config.toml
n_layer = 12
d_model = 320
n_head = 5
n_kv_head = 5
head_dim = 64
d_mlp = 1280
vocab_size = 16384
activation = "squared_relu"
norm = "layernorm"
norm_place = "pre"
norm_eps = 1e-05
positions = "rope"
rope_base = 500000.0
rope_fraction = 0.5
qk_norm = true
attn_scale = 0.142
bias = "none"
tie_embeddings = false
parallel_block = false
init = "uniform"
init_std_qkv = 0.036
init_std_o = 0.00735
init_std_up = 0.036
init_std_down = 0.00735
optimizer = "adamw"
lr = 0.00127
beta1 = 0.9
beta2 = 0.99
weight_decay = 0.069
lr_head = 0.00455
grad_clip = 1.0
warmup_steps = 210
schedule = "wsd"
decay_fraction = 0.577
decay_shape = "linear"
final_lr_fraction = 0.05
batch_tokens = 32768
seq_len = 1024
doc_mask = false
train_tokens = 322600000
steps = 9845
dataset = "wikipedia_en"
Each number is 128 + 24 x the weight over its row's rms, rounded and kept within 0 to 255. Layers, rows and columns count from 0. The size above them is the row's rms in percent of the matrix's.

# layer 7 attention key, 320x320, rms 0.075, rows 307-319, columns 40-79
size [ 84  97  92  95  89  90  97  91  83  88  81  88  87]
[[142 144 141 108 106 126 154 102  85 142 144 153 151 158 125 123 120 145 168 173  87 128 109 125 110 136 103 167 121 133 175 109 129 126 117 141 118 109 160 127]
 [ 86 125 102 151 170 139 128 135 135 112  90 122 125 134 153 116 139 160 128 120  87  99 125 139 131 171 128  94 101 108 114 152 141 103 133 132 112 131 137 119]
 [119 120 162 134 148 126 140 108 182 131 123 144 120 150 115 125 128 159 139 117  93 136  89 134 166 155 134  78 132 163 168 141 146 161  78 117 136 163 167 115]
 [128  81 112 141 151 134 107  83 132 177 106 148 137 152 151 101 155 155 133 151  88 127 113 141 137 145 141 147 118 142 113 141 138 154  98 113 117 120 157  93]
 [144  88 117 145 145 136 141 137  94 137 146 111 153 104 142  91 114  81  96  97 188 109 161 106 136  88 130 130 124 119 108  98 119 149 152 132 129 149 109 133]
 [102 122 109 125 131 148  99 120 144 121 135 123 120 130 131 144 111 162  94  95 108 152 148 143 111 162 132 119 170 151 127  87 138 119 146 146 115 161 127  87]
 [ 84 121 138  93 133 125 120 100 166 132 152 168 133 123 149 142 111 199 147 132 166 145 145 144 130 156 150 119 110  86 111 138 135 138 100 138 112 127 176 141]
 [124 176 146 111 146 133 155 165  82 131 164  86 128 129 154 115 183 104  92 154 142 117 108 171 129  91 150 109 115 108 125 119 109  70 119 120 103 137  95 170]
 [137 131 132 121 151  98 138 155 121 105 150 151  97 129 106 148 111 119 124 127 133 135 134 119 160 131 164 134  59 103 171  96 160 161 137 141 109 159 165 151]
 [118 150 114 106 132 127  93 109 164 146 127 164 139 131 127 136 109 179 125 133 104 143 115 106 101 134 116 137 150 135 162 119 134 137 117 107 127 138 157 125]
 [ 98 174  89 144 115 150 110 110  89 164 103 104 111 164 115  97 106 135 152 148  81 136 126 149 158 120 166  82  92 156 136  94 126 134 133 170 152 145 152 117]
 [129 150  98 164 139 157 161 179  96 102 143 126 130 142 143 139 115 115 143 168 166 122 132 149 124  83 170 148  77 106 126 112  92 134 187 141 138 103 105 117]
 [145 137  91  94 153  90 117 188 101 106 121 139 164 103 133 127 103 116 126 129 104 132 113 117 126 131 130 135 118 123 156 107 145 141  86 192 122 151 145 123]]
# layer 7 attention query, 320x320, rms 0.0751, rows 308-319, columns 40-79
size [ 97  87  92  87  86 101  88  82  91  95  89  93]
[[102 160 183  97 131 152 149  98 144 114 114 167 114 155 132 136 178 139 128  82 146 131 118 111  99 134 127 120 136 101 109 141 126 155 141 108 129 136 147  74]
 [116 123 140 117 145 131  91 114  95 114  97  89 103 103 159 150  85 151 130 138 169 162 125 130 165 154 134 131 130 167 138  82 100 117  81 122 118 141  65 117]
 [ 69  70 146 101 128 125  83 116 145 136 145 162 131 118 144 104 142 161 163 161 125 139 113 111  89 145 151 131 154 120 148 116 133 159 106  95 118 167  99 113]
 [117 136 144 148 171 152 134 126 146 113 138 145 138 144 165 127 150 102 180  98 114 121 108 105 128 108 113 129 138 181 129  66 105 149 156 115 110 110 139 128]
 [101 120 145 100 132 112  95 138 152 112  98 125 131 143 112 144 106 115 164 154 120 134 125 140 144 188 110 117 108 135 114 113 117 113 139 103 120 164  90 118]
 [121 106  99 105 125 120 124  81 147 130 107 132 113 152 151 155 143 136 145 139 131 126 159 144  93 148 150 145 196 123 110 112 124 139 128 103 130 119 122 120]
 [190 134 135 160 132 124 170 157 152 148 141 126 161 122 161 119 121 115 156 103  73 128 120 115 135 113  89  83 158 117 125 146 133  94 171 125 104 115 188 105]
 [111  94 128 141  83 116 143 127  49 148 136 153 110  86 129 131  65 157 137 162  98 136 111 161 160 132 118 154 149 126 133  88 135 115 121 158 123 120 110 161]
 [103 114 152 144 104 105 120 122 118 136 119 138 115 136 119 163 119 147 110 129 129 100 144 135 133 125 159 150 110 108 119 104 135 126  82 168 143 119 131 122]
 [121 148 185 109 129 121 157 136 103 138 140 131  92 103 120 138 119 114  87  94 151 114 126 123 193  90 106 145  90 107 143 132 184 123  86 161 136 140 148 129]
 [199 140  94 128  88 134 185 132 121 111 112 102 152 135 125 145 107 113 103 109 119 105 144 129 175  91 103 142 133 105 144 145 129 120 193 111 149  89 115 125]
 [152 162 139 148  87 121 166 147 149 116  89 130  77 137  98 149 128 135 114  98 108 120 144 129 146 105 136 159 104 101 136 139 166 112  94 169 143 127 137 104]]
# layer 7 attention value, 320x320, rms 0.0695, rows 256-319, columns 40-79
size [110  88 103 117  89 109  91  98  86 117  99 102 106 116  96  95 103 103  83  95 104 108 102 101  98  95 112 110 115 109  89 106 116 105  81 102  94 108  93 105  91 109 100 101  91  98  89 101 103  87 113  97  91  99  96 102  88 108 105 105  92 109 104  98]
[[102 113 165 180  93 125  99  77 115 149  83 150 124 146 109 133 129 134 102 136 137 123 181 135 147 130 113 154 133 114 107 127 168 111 105 131 112 115 123 126]
 [103 129 168 106 124 145 111 122 150 128 151 117 122 138 185 139  96  91 106 141 126 150 153 109  97 120 112 136 127 135 108 126 105 135 112 102 120 112 120 112]
 [142 165 164 117 117 167 134 151 120 129 137 157 125 137 134 116 140 149 174 118 122 139 111 141 148 125 138 128  99 130 120  92 101 103 114  78 100 143  93 109]
 [121 103 126 136 108 118 128 124 118 105 158 107 164 126  58 124 142 116 179 122 115  86 104 107 164 123 119  86 129  97 155 112 143 114 129 135 122 133 102 158]
 [154 129 107 136 130 135 133 163 122 149 106 114 101 158 119 157 104 184 102 146 153 140  98 138  94 148 125 143 165 121 138 148 132 162 110 130 129 154 144 116]
 [128 146 147 163 162 179 129 102 149 148 115 106 138 118 115 125 134 108 125 147 147 129 126 106 124 131 137 134 155 150 109  99  98  99 115 151 133 133 150 129]
 [136 121 132  92  84 126 102 115 166 128 169 127 138 136 112 112 116 148 127  95 119 108  81 175 160 103 141 132 133  96 129 136 106 143 154  81 151 135 133  62]
 [117 120 109 149 123 147 102 121 126 138 107 144 128 122  72 114 116 114  77 102 150  88 101 162 135 115 108 146 128 121 148 135 149 129 132 117 121 114 160 125]
 [ 99 144 137 135 143 128 136 118 135 120 146 112 143 112 166 162 125 141 136 114 136 122 158 117 106 126 100 116 103 104  94 136 124 124 144 115 117 155 160 133]
 [ 99 130 194 169 161 160 122  73 172 171 141 119 117 143 111 109 133 130  87 132 116 113 146 131 119 152 134 122  98 122 138 114 133 118 140 159 122 137 116 135]
 [115 118 111 137 129 116 124 142 129 125  95 125 120 125 156 138  98 139 105 131 132 120  94 150 130 109 120 144 135 156 120 139 102 150 149 133 148 113 164 164]
 [145 147 137 110 135 134 125 160 145 142 152  76 119 128 166 144 119 155 135 148 133 158  59 125 147 134 110 104 114 143 176 104 122 117 138 136 126 177 148  65]
 [152 107 137 153 114  99 123  71 124 122 113 132 138 121 110 121 163  80 115 167 122 154 135 114 137 110 130 158 146 107 108 132 127 107 149  93 136  98 114 125]
 [129 150 145 171 151 159 111 131 103 107 110 145 109 110 149 120 130 159  92 104 160 168 168  92 151 130 142 163 132 128  94 125 129 107 114 152 104 146 121 162]
 [117  75 169 139 142 137 107 134 121 157 144 118 121 116 143 176 120 121 118 130 141 159 167 139  87 116 131 158 170  99 151 135 152 131 124 132 106 125 143 137]
 [110 138 138 115 131 103 149 130 162 136 120 143 116 163 149 149 148 149 113 113 130 111 122 161 102 144 120 108  96 145 120 124  95 146 169 132 142 127 139 122]
 [130 127 115 112 145 124 155 156 109 121 114 130 124 110 179 120 149  78  43  96 139 115 126 148 126 109 110 123 153 143 137 127 132 115 135  99  97 119 102 148]
 [103 145 151 152 134 152 101 168 107  91  99 127 138 115 104 139 113 147 117 100 145 146 159 116 134 130  89  77 137 157 164 125 121 110 139 131  89 185  73 156]
 [ 72 139 135 104 150 143  89 122 151 120 170 107 152 141 106 156 173 102 161 108 122 132 158 122  94 150 115  98  84 167  89 132  75 118 125 118 136 116 182 121]
 [124 149 106 101 154 128 135 172 122 110 140 147 136 137 139 129 173 163 117 123 129  84 112 126 113 147 103  90  96 168 158 123 132 133 140 106 181 121 121 112]
 [134 144 129 156 130  95 151 113  94 108 124 169 152 119  90  99 144  98 119 121 144  98 173  87 140 125 133  81 128 117 141 101 137 111 147 132 151 105 123 147]
 [139 124 157 157 136 139 120 110 171 159 128  82 117 134  86 117 116 131 178  90 110 115 165 148 137 132 147 131 138 135  95 154 143  79 144 115  86 132 105 159]
 [128 151 114 159 125  78 119 116  93 108 131 108 136 130 101 112 177 120 180 124 128 109 110 134 136 136  98 116 114 163 133 131 140  79 156 128 129 126 135 144]
 [135 116 150 120 113 121 116 148  97 144 142 141 140 127 141 123 112 161 134  93 117 115 112  95 134 155 129  93 160  88 134 178 161 113 134 157  89 125 138  94]
 [137 114 153 114 128 149 121 138 110 106 135 124 133 112 140 133 120 100 131 151 135 118  53 154 123 126 124 133 130  98 157 130 156  92 142 122 167 131 140 111]
 [101 157  97 108 136 122 139 129 149 113  88 117 121 165  97 139 163 140 146 149  98 145 143 140 143 132 145 132 121 148 126 143 115 147 122 120 139 125 111 102]
 [127 112 126 123 118 103 138 172 136 123 127 121 128 125  65 150 125 140 147 119 155 118 126 170 135 154 153 121  96 100 158 130 155 106 130 116 167 122 133 115]
 [128 117 107 133 152 152 138  82 154 158 148 130 117 115 158 142 136  53 106 134 132 144 110 100 119 141 145 133 122 164 124 114  87 106 165 122 163 140 116 139]
 [122 177 103 116 120 155 140 118 117 129  91 117 140 129 155 124  84  87 134 120 131 134 133 120 145 154 140 114 153 145  92 153  77 153 126 143 144 140 148 131]
 [ 92 136  96 139 129 135 127 131 141 133 113 118 135 152 116 133 109 150 109 154 143 126 150 124  82 162 111 132 140 146 124 177 123 119 120 144 122 135 146 130]
 [140  86 113 120 121 142 131 148 101 138 178 113 129 120 131 115 107 141 138 113 117 157 110 150 121 140 121 165 142 114 153 150 117 153  97 120  94 128  93 143]
 [126 115 114  78 135 107 148 129 103 122 135 114 105 117 175  88 138 148  79 152  92 145 118  96 146 124 126  92 153 142 120 141 138 133 120 125 140 113 132 126]
 [134 159 161 132 128 100 145 105 116  97  73 145 130 121  77  94  98 117 112 155 115 140 154 107 110 116 125 115 165 140 137 112 139 138 139 154 108 120  80 128]
 [145 156 115 105 137 126 110 192 126 142 108 155 156 143 155 139 146 131 147  66 134 151 168 101 108 135 140 139  96 160  98 155 125 116 151 115 132 144 119 123]
 [110 101 114 117  91 113 192 127  94 157 162 141 123  96 118  95 122 127 110 166 106 114  96 147 115 120 104 119 124  93 137 143 123 165 133 102 117 129 124 152]
 [115 110 127 129 110 116 104 165 128 127 102 151 128 125 164 133 147 171  97 150 115 131 115 117  78 120 109 158 145 130 132 103 158 106 123 147 113 117  96 124]
 [103 105 102 103 101 110 138 135 121 117 143 158 150 123 112  96  93 123 109  93 131 106 100 183 162 134 126  96 131  93 145 145 167 162 131 113  88 135  72 150]
 [110  98  93 115  74  95 142 137  77 102 173 141 139 132 143 109 119 134 103 150 122 145 124  94 101 110 124 148 111 105 153 146 170 119 116 131 130  96 160 123]
 [122  87 150 121  99 108  99 108  96 124 161 133 142 102  76  88 120 101  93  89  87 105  91  98 176 121 122 114 144  87 158 114 198 115 103 107 170 108 102 137]
 [138 147 108 127 161 106 141 145  92 152 127 144  99 115 163 131 120  79  71 115 110 127  94 140 162 120 120 137 130 112 169 111 167 111 153 147 160 103 112 116]
 [133 155 150 113 141 121 120 132 149 134 117 172 148 101 173 133 185 130 153 135 128 122 115 145 102 101 148 123 132 139  81  98 129 110 129 146 137 112 129 105]
 [126 116 155 154 120 138 140 155 100 115 134  96 144 127 100 100 116 184 136 133  97 118 155 153 174 139 111 129 117  81 172 131 158 109 119  90 141 140  98  89]
 [111 135 135 108 140 110 132 147 116  96 137 141 125 134 131 116 160 136 142 152 144 172 134 133 100  96 133 132  93 148 121 123  82 138 128 104  94 146 122 145]
 [136 109 127  96 119 143 120 131 177 150 127 134 143 142 151 159 140 131 138 159 128 139 156 110  75  88 154 163  94 153  95 118 113 134 116 127 136 114 154 129]
 [128 119 130 111  91 156 140  79 127 140 180 111 118 122  92 113 111 113 124 101 102  80  76 128 150 122 123 114 142 149  86 124 145 134 115 134 133 154 122 163]
 [122 156 119 133 136 119 108 120 151 135 104 157 135 128  83 147 149 165 131 115 138  90 158 137  95  97 131 134  97 136  80 124  90 140 128 133 171 115 156  87]
 [141 120 115 135 131 166 136 125 130 136 118  87 136 132 115 116 105 166 165 122 140 158  96 126 132 149 108  86 134 129 188 138 140 135 142 134  99 153 119 126]
 [130 126 160 144 166 138 123 125 143 117  95 131 105 133 131 142 124 106  98 148 121 129 143 107 168 148 139 118 171 151 123 125 133 151 108  98  83 141  83 116]
 [145 104 129 110 151 104 132 130 151 141 158 115 113 143 137 154 133  87 144 158 117 110  90 147 129 121 114 118 138 160 141 113 125 135 133 113  87 139 106 153]
 [150 148 143  86 136 140 137 125 132 148 129 134 105 104 141 130 108 159 121 119 149 123 128 109 153 134 119 137 119 170 135 104 141 128 110 119 159 126 101 118]
 [100 131 129 151 126 159 119  94 147 129 116 105 150 140 138 124 109 167 163 118 125 146 116 176 123 117 126 146 150  82 107 132 118 124 114 114 126 136 117 117]
 [122 140 131 115 126 128 112 166 120  92 125 152 129 121 132 124 103 155  76 119 136 185  93  84  72 140 109 126 125 153 175 125 120 123 135 153  61 150 105 133]
 [127 153 141 129 135 108 111 119 162  89 115 147 133 123 120 131 154 110 166 144 111 150 137 137 140  97 109 128  98 162 107 125  83 105 122  78 114 146 117 138]
 [131 107 112 137 119  78 170 110  79 119 142 168 126 123 104 101 134 119  51 130 105 123 126 145  91 115 106 114 156  81 145 108 139 150 161 140 136  84  96 131]
 [ 87 141 141 114 109 164 121 122  86  90 172 138 158 107 183 112 108  83 151  57 162 144 140  96 115 142 115 117 126 127 128 148 135  91 163 133 130 128 118  95]
 [138 129 118 111 133 140 148 141 106 143 101 106 122 121 197 138 152 113 153 130 135 123 147 121 119 120 146 139 126 133 107 123 115 119 138 125 159 126 126 112]
 [113 143 159 102 116 145 131 165 130 136 160 102 129 139 118 154 180 152 158  97 108 109 134 150 103 141 147  92  88 162 111 106  87 140 146 117 123 143  78 133]
 [129  95 141 109 176  96 115 131  94 113 147  98  98 117 169 107 144 124  57 135 155 135 128  99 147 129  99 120 105 138 138 139 187 103 114 134  89 123 125 151]
 [132 163 168 180 106 141 125 108 145 131 123 127 148 117 136 104 147 152 156  63 141 123 164 126 123  85 135 143 120 114  68 126 104  82 163 112 135 119 122 133]
 [136 118 115 125 112 109 124 128 107 114 143 133 113 143 160 151 144 138 128 132 148 133  87 143 146 113 131 142 127 139 138 135 123 100 141 132 170 138 159 113]
 [109 106 140 100 136 116 105 158 129  96 139 109 159 123 105 110 124 131  64 133 103 143  70 110  99 127  94  85 156 121 157  98 158 117 123 124 146 104 168 136]
 [106 143 108 141 118 149 127 154 144 141  83 137 136 124 198 164 107 165 122 109 119 157 152 155 107 113 111 146 113 145 129 161 114 120 144 138  96 145 126 128]
 [112 124  76 105 127 119 117 156 100 133 137  95 125 118 141 150 110 114 136 135 125 124 121 139 149 141 109  96 108 142 134 116 157 137 124 120  95 151 122 151]
 [136 130 107 144 121 130 140 149 117 119 107 122 124 144 104  87 107 136 132 102 112 116 163 126 144 141 112 133 169 113 162 150 146 159 132 159  80 111 111 131]]
# layer 7 attention output (transposed), 320x320, rms 0.0677, rows 256-319, columns 40-79
size [111  85 101 115  87 107  86  97  83 116  96 100 105 114  93  93 101 102  79  95 104 106 102 102  94  91 109 110 115 108  87 106 115 103  80 102  91 108  90 104  92 108  98 100  89  96  89  98 100  85 111  97  90  98  94  99  84 107 105 103  89 108 101  97]
[[115 199 107 106 160 122 100 121 133 140 126 130 167  78  92 140 141 127 114 114 147 114 141 142 124 112 160 155 115 162 123 137 102 132 154  94  94  98 121 114]
 [102  92 120 156 183  49  76 113 138 111 129 132 188 134 122 118 133 139 117 108 176  86 144 105  77 145 130 172 112 169 135 116 127 121 145 104 128 183 167 143]
 [142 162 166 124  97 111 130  97 117 141 162 116 129 106 107 146 129  79 137 101 126 103 112 149 136 171 102 120 131 146  69 174 130 107 139 114 131 110 131 175]
 [165 132 158  98 111 158 140 124 162 119 106 162  25 122 110 113 126 127 134 158 143 136 118 167 128 107 128 103 102  98 113  84 125 117 134 130 139 142  95 127]
 [102 131 109 140 122 169 161 128 119 114 164  97 128 100 143 123 133 128 132 127 106 145 130 134 135 113 175 130 129 117 145 180 131 131 131 124 165 106  96 111]
 [122 146 102 111  78  71 128 160 143 108  94 144 148 149 164 138 141 112 124 126  94 141 140 178 134 159 135  95 145 104 112 148 119 121 165 141  83  53 139  95]
 [174 109 176 128 157 119 137  83  93 138 124 146 123 116 112 166 138 121 119 106 163 146  93  47 152 136 112 164 137 146 126  59 117 144 136 128 113 121  93 137]
 [145 145 131 115 149 109 128 122 153 135  71 118  87 137 123 138 127 164 114 120 124 115 154 108 137 120 126 111 144 127 161 120 124 104 145 118 117 118 138  84]
 [115 123 103 151 132 125 115  95 136 121 111 166  87 157 125 169 130 172 108 120 153  97 153  98 127 125 155 141  97 110 109 111 122 104 114 115 115 119 135 151]
 [138 156  45 122 116 115 118 120 158 121  99 153 169 175 140 136 142 124  94 112 131 124 132 144  94 136 119  96 122  82 129 116 177 132 136 124  62 107 156 132]
 [133  96 120 135 140 163 121 123 125 174 119 137  86 218  95 124 130 188 149 137 112 118 126 100 144 117 124 146 139 141 156 141 115 117  90  67 141 144 112  86]
 [137  92 113 145 120 110 136 117 122  92 132 139  84 162 130 155 161 130 122 123 138 140 138 107 120 132 138 173 146  92 113 110 139 168 103 151 141 108 132 124]
 [145 143 144 107 124 172 166  69 115 138 101 137 122 115 103 129 116 140 159 153 127 126  99 146 116 133  80 126 153 124 110 142 119 141 113 106 111 109 121 126]
 [122 134  84 124  83 150 117 185 132 132 113 117 143 163 137 137 106  93 153 151  95 131 133 185 142  99 110 100 119 151 120 154 129 135 136 105  82 121 121  84]
 [121 163 103 111 132 135 169 145 126  99 113 146 172 167 163 138 146 128 160 147  87 177 125 144 143 122 112 143 138 100 150 144 124 135 140 107 118 117 139  87]
 [114 110 103 135 128  84 123 157 116 146 140  97 167 145 153 112  80 145 132 124 126 171 133 108 128  98 114 186 121 122 168  87 140 122  84 113 173 131 133 151]
 [109  86 153 108 157  43 123  95 130 142 151 114 143 139 162 110 117 130 105 106 113 157 117 116 149 133 170 112 139 123 131 148 101 105 140 120 122 161 127 150]
 [133 148  90 120 130  65 143 114 128 119 161 136 126 157 128 128 130 128 129 132 139 120 166 163 125  88 145 127 110 140 154 119 129 135 127 124 127 118 150 103]
 [ 98 103 116 113 155 126  82 113 168 118 111 139 125  72 139 119 123 149  89 145 158  76 162 143  85 127 101 171 110 104 158  78 131 173 142 142  97 164 108 170]
 [144 107 151 129 154 134 127 108 129 130 141 140 150 119 171 151 123 130 113 100 152  97 116 103 144  89 121 147 114  91 178 126 121 129  85 112 143 118  86 160]
 [103  91 131 114 128 110 117 137 111 150 141 144 116  92 129 115  95 137 172 130 157 110 118 180 155 134 152 112 116 166 121 149 105 124 140 100 125 134 106 141]
 [127 143 117 103 119 144 121 119 128 142 129 131 110 114 130 146 121 116 115 169 142 108 138 184 119 128  81 132 138  79 124 157 153 162 141 139 153  93 132 126]
 [142 107 126 130 138 129 200  93 123 171 138 146 126 101 104  78  88 131 157 156 138 125 101 135 137 140 138 164 136 114 102 132  99 158  96 108 121 108  90 147]
 [115 163 157  94 149 137 167 137 111 154 113  98  99  79 126 137 138 159 143 132 131 145 114 126 155 145 128 155  96 124 132 122 140 100 131 120 141 125 147 138]
 [176 136 143 115 130 165 137 110 129 124 153 146 117 163  98 157 147 130 107 128 102 133 135  88 137 139 154 152 125  94 119  81 134 130 116 119  82 136 148 128]
 [139 142 105 137 138 207 134  95 126 110 127 140 155  80 113 163 137 110  89 110 154 101 109  95 112 123 129 131 132 108 155 113 160 122 124 143 112  97 136 156]
 [141 145 153 105 138 182 151 133 131 125 154 143 115  82 118 112 141 132 106 116 117 130 152  68 113 131 139 144 141 141 150 140 135 113 116 107 118 133 113 133]
 [131 131 138 141 117 121 119 129 134 142 119 198 123 174 131 119 113 137 161  89 137 127 150 137 139 156  83 136 125 141 112 155 143 134 110 117  76 108  87 111]
 [131  90 154 134 122 146  79 143 132 138 110 124  79 123 115 142 117 124 141  74 126 137 133 158 125 124 126 127 120 132 138 101 113  97 137 124 116 165 130 130]
 [129 143  61 130 116 186 142 150 129 116 136 143 123 110 123 121 160 122 114 121 111 129 163 128 144 106 163 134 111  94 132 108 101 138 129 162 110 137 139 107]
 [111 206 119 102 110 164 176 101 116 108 137 125  87 141 142 138 119 143 120 100 126 159  82 118 164 132 144 113 102 104 114 150 118 113 159 145 121 102 137  88]
 [126 122 132 144 125 128 124  93 103 157 133 122 173 156 130 146 134 114 149 123 143  92  68 114 120 120  82 122 112 135 135 125 145 112 110 149 148 187 177 150]
 [ 97 126 108 131 120 158 140 116  84 137 132 139 150 134 124 141 177 125 138 107 140 154 156 149 116 147 129  95 133 149 118 159 123 116 147 131 124 119 157 100]
 [115 155 125 139 134 165 175 126 126 139 149 111  50 130 113 130  91 136 104 113 147  88 129 144 121 115 153 150 139 141  85 159 154 120  69  99 165 129 109 144]
 [127 166 153 136 142 147 122  72 167 168 145  86 114 112 125 104 146 141 150  63 143 156  89 118 161 136 135 119 113 125 130 136  79 111 182 141 131 163  90 157]
 [127 118 116 132 143 110 180  95 118 180 140 129 109 189 130 128 153 187 133 141 108 119 153 112 166 157 158 176 122 149 118 156  88 128  72 108 155 149 119  86]
 [139 173 157 113 135 165 171  89 117 151 121 167 101 127 106 133 137 152 128 118 149 131 102  64 153 112 129  92  83 100 105  95 134 108 125 105 114 122 106 148]
 [127 110 138 128 173 162 162 122 113 112 143 110  96  74 111  77 137 130 148 149 138  91 122 125 138 108 153 162 132 178 108  67 111 153  94 157 132 228 114 149]
 [129 176 152 108 115 117 164 115 125 173 115 127 112 187 137 134 128 173 149 148 131 138 116  79 146 139 145 138 123 116 111 166 118  86 113 116 126 121 113  94]
 [131  85 162 138 135  90  75 146 112 152 154 148 161 171 106 107 152 142 152 139 122 130 130  98 117 116 114 132 143 139 171 161 127 131  69 107 140 144 130 122]
 [139  99 130 142 121 124  97 121 123 153 133 124 110 206 112 133 141 147 125 116 144 111 159  95 152 168  78 146 127 131 109 142 104 148 111 123 119 140 102 159]
 [140 175 141  70 113 164 152  91 100 119 146 126 101 112 117 130 151 123 160 113 110 125 112 122 127 123 111 114 120 113 126 121 125  91 124 109 136  84 138 131]
 [108 171 133 151 148 137 105  86 148 141 145 132 135 129 145 129 134 136 101 120 167 100 137 100 144 156 129 115 124 153 126 130 140  95 152 121 128 135 131 156]
 [114 120 107 135 129 159 136 140 135 125 109 140  96 163 135 168 122 131  99  93 124 117 108 111 128 135 113 169 143 125 111 148 155 139 123 145 167 164 127 130]
 [140 143 138 134  89  61 134 114 155 158 145 147 101 197 136 153 116 139 131 131 137 108 118 116 137 147 151 123 121 113  92 143 136 128 107 137 117 136 141 132]
 [129  62  82 138 162 208  85 132 163 143 114 114 130  76 113 132 129 113 111 104 128 128 102 142 140 120 134 119 144 133 125 124 134 148 125 126 124 127 109 138]
 [141 139 146 127 116 159 170  84 149 125 156 125  84  93  95 110 113 126 174 126 158 112 121 146 141  96 120 103 137 116 146 107 129 177 132 130 146 109  95 119]
 [110 137 103 128  99 114 110 131 105  98 122 115 204 154 141 149 143 109 112 125 126 112 140 125 137 122 117  97 108 117 136 190 139  79 153 152  91  74 144  77]
 [131 130 153 143 125  83 151 104 139 139 140 162 159 174 153 123 119 146 111 171 150 147  85 127 139 160 127 157 112 126 126 123 149 131 133 139 137 113 142 147]
 [103  78 130 130 117 107 131 140 123 121 114 162 115 200 123 151 115 149 156 111 178 118 139 147 151 171 169  84 131 131 124 191 100 135 126  79 172 168 140 120]
 [160 189  82 130 113 133 161 124 107 152 131 105 162 131 126 121 150 143 135 161  95 140 151 131 122 115 125 122 122  94 137  78 136 132 130 131 138  58 135 138]
 [111 165  78 163 110 173 168 100 130  93 138 114 105 155 149 137 112 144  93 128 146 102 133 128 130 132 174 130 119 128  93 134 144 145 129 163 117 171 155 109]
 [137  97 142 141 167 115  99  90 124 129 126 166 180  96  85 131 113 130  95 146 176 102 138 117  89 144  85 127 117 141 121  91 138 141 133 121 128 104 162 181]
 [129 109 120 136 155 129 136  87 106 174 167  99 147 125 152 113 155 159 150 103 134 156 104 120 152 113 132 104 132 142 139 136 138 107 112 123 117 116 119 135]
 [111 100 136 113 140  93 113 131 115 121 161 119  95 127  95 129 138 130 124 100 130 110 136 108 141 157 160 158 113 130  97  69 130 136 116 147  80 138 140 159]
 [143  53 154 139 115 128  99 136 112 133 135  82 126 140 118 106 116  93 158 130 105 106 132 159 150 132 116 140 123 157  86 102  71 133 119 117 107 142  96 122]
 [120 133 120 157 149 127  68 103 171 130 139 136 100 116 101 142 126  97  62  97 147 101 126 108 114 153 118 142 113 114  97 121 148 120 137 131 148 150 132 195]
 [114 113  93 126 115  98 135 126 106 128 129 125 148 153 137 148 123 145 106 156 134  81 148  82 105  98 177 134 133 104 148 129 137 147 107 152 116 152 183 115]
 [114 135 117 120 141 109  90 139 114 162 132 135  82 123 101 143 126 129 134 146 110 130 108 156 111 124  97 124 134 147 123 175 128 134 126 108 143  86 120 124]
 [151  97 143 115 156 103 114 149 109 151 186 154 162  96 104 119 106 149 126 156 131 131 140  91 128 133 170 173 142 161 145  62 109 150 119 128 162 120 106 170]
 [122 136 139 153 104 122 176  81 106 120 110 139  82 170 148 143 135 160 110 155 137 108 114 101 145 114 153 147 115 101 126 113 110 117  92 172 132 161 146 102]
 [128 172 116 115 141 127 159 141 124 124 140 161 113 171  94 154 147 152 139 102 107 143 132 120 143  93  94 178 129 109 169 108 143 127 102 106 170 100 138  76]
 [141 139 153 138 139  85 152 125 151 128 129 132  82 170 132 123 154 166 107 156 171 112 127 101 160 105 150 116 108 137 136  81 108 119 145 133 158 144 164 109]
 [121 136 163 121 134 192 151 103 107 131 137  94  43  89 123 132 128 142 118 124 142 117  66 154 156 117 114 108 129 131 142 115 141 135 149 144 131 170 157 119]]
# layer 7 MLP up, 1280x320, rms 0.0805, rows 0-4, columns 40-79
size [108 101  98  96 102]
[[165 133 167 110 106 124 138 125 137 184 154 156 107 147 107 127  90 148 159 179 132 136 159 157 158 146 101 156 129 130 112 131 137 169 103 135 160  72 130 153]
 [109 145 125 156 100 134 148 149 113 134 146 133  75 150 153 115 110 167 138 137 169 137 127 157 152 134  83  92 134  92 118 159 174 149 109 101 111 149 105 107]
 [127 102 128 121 138 113 103 132 140 165 126 157  98 108 131 146 151 109 124 199 143 126 147 128 143 116 123 148  99 159 137 119 159 152 181 129 103 161 143 122]
 [169  91 110 122 107 148 144 120 116 147 120 157  71 125 163 137 153 104 125 158 139 158 122 123 123 147 121 123 137 101  91 129 105  93 144 178 112 119 135 119]
 [163 176 161 109 142 101 135 157  95 142 152 113 119 132 156 148  97 120 162 121 142 138 115  99 152 100 129  88 117 166 134 127 164 143 111 126 139 159 151 147]]
# layer 7 MLP down (transposed), 1280x320, rms 0.0741, rows 0-4, columns 40-79
size [106 100  98 101 103]
[[162 162 119 146 109 154 108 114 161 134 166 135 109 168 103 106 144  97 127  85 154 116 151 184 147 121 119 162 132 103 138 136 178  95 150 127 111 106 101 161]
 [155 136 106 119 132 124 157 169 157 106 154 148 139  78 125 161 133 131 143 118 105 148 102 168 105 158 128 124 106 118 147 136 164 135 113 125 113 144 161 109]
 [121 150 132 144 109 122 132 145  99 136 128 144 125  98 127 147 101 115 113  70 144 121 105 104 124 124 141 114 134  92 115 152 114 149 119 118 144 147 159 117]
 [148 144 124 164 132 123  97 114 146 141 131 100 132 140 137 126 152 127 170 165 158 127 133 157 155 126 133 146 119 180 130 112 186 145 116 113 164 136 145 122]
 [ 90 168 118 159 113 157 129 134 132 124 132 110 110 108 135 144 162 149 139 145 114 181 150 126 142  87 144 136 134 101 150 114 139 180 124 129 113 139 101 116]]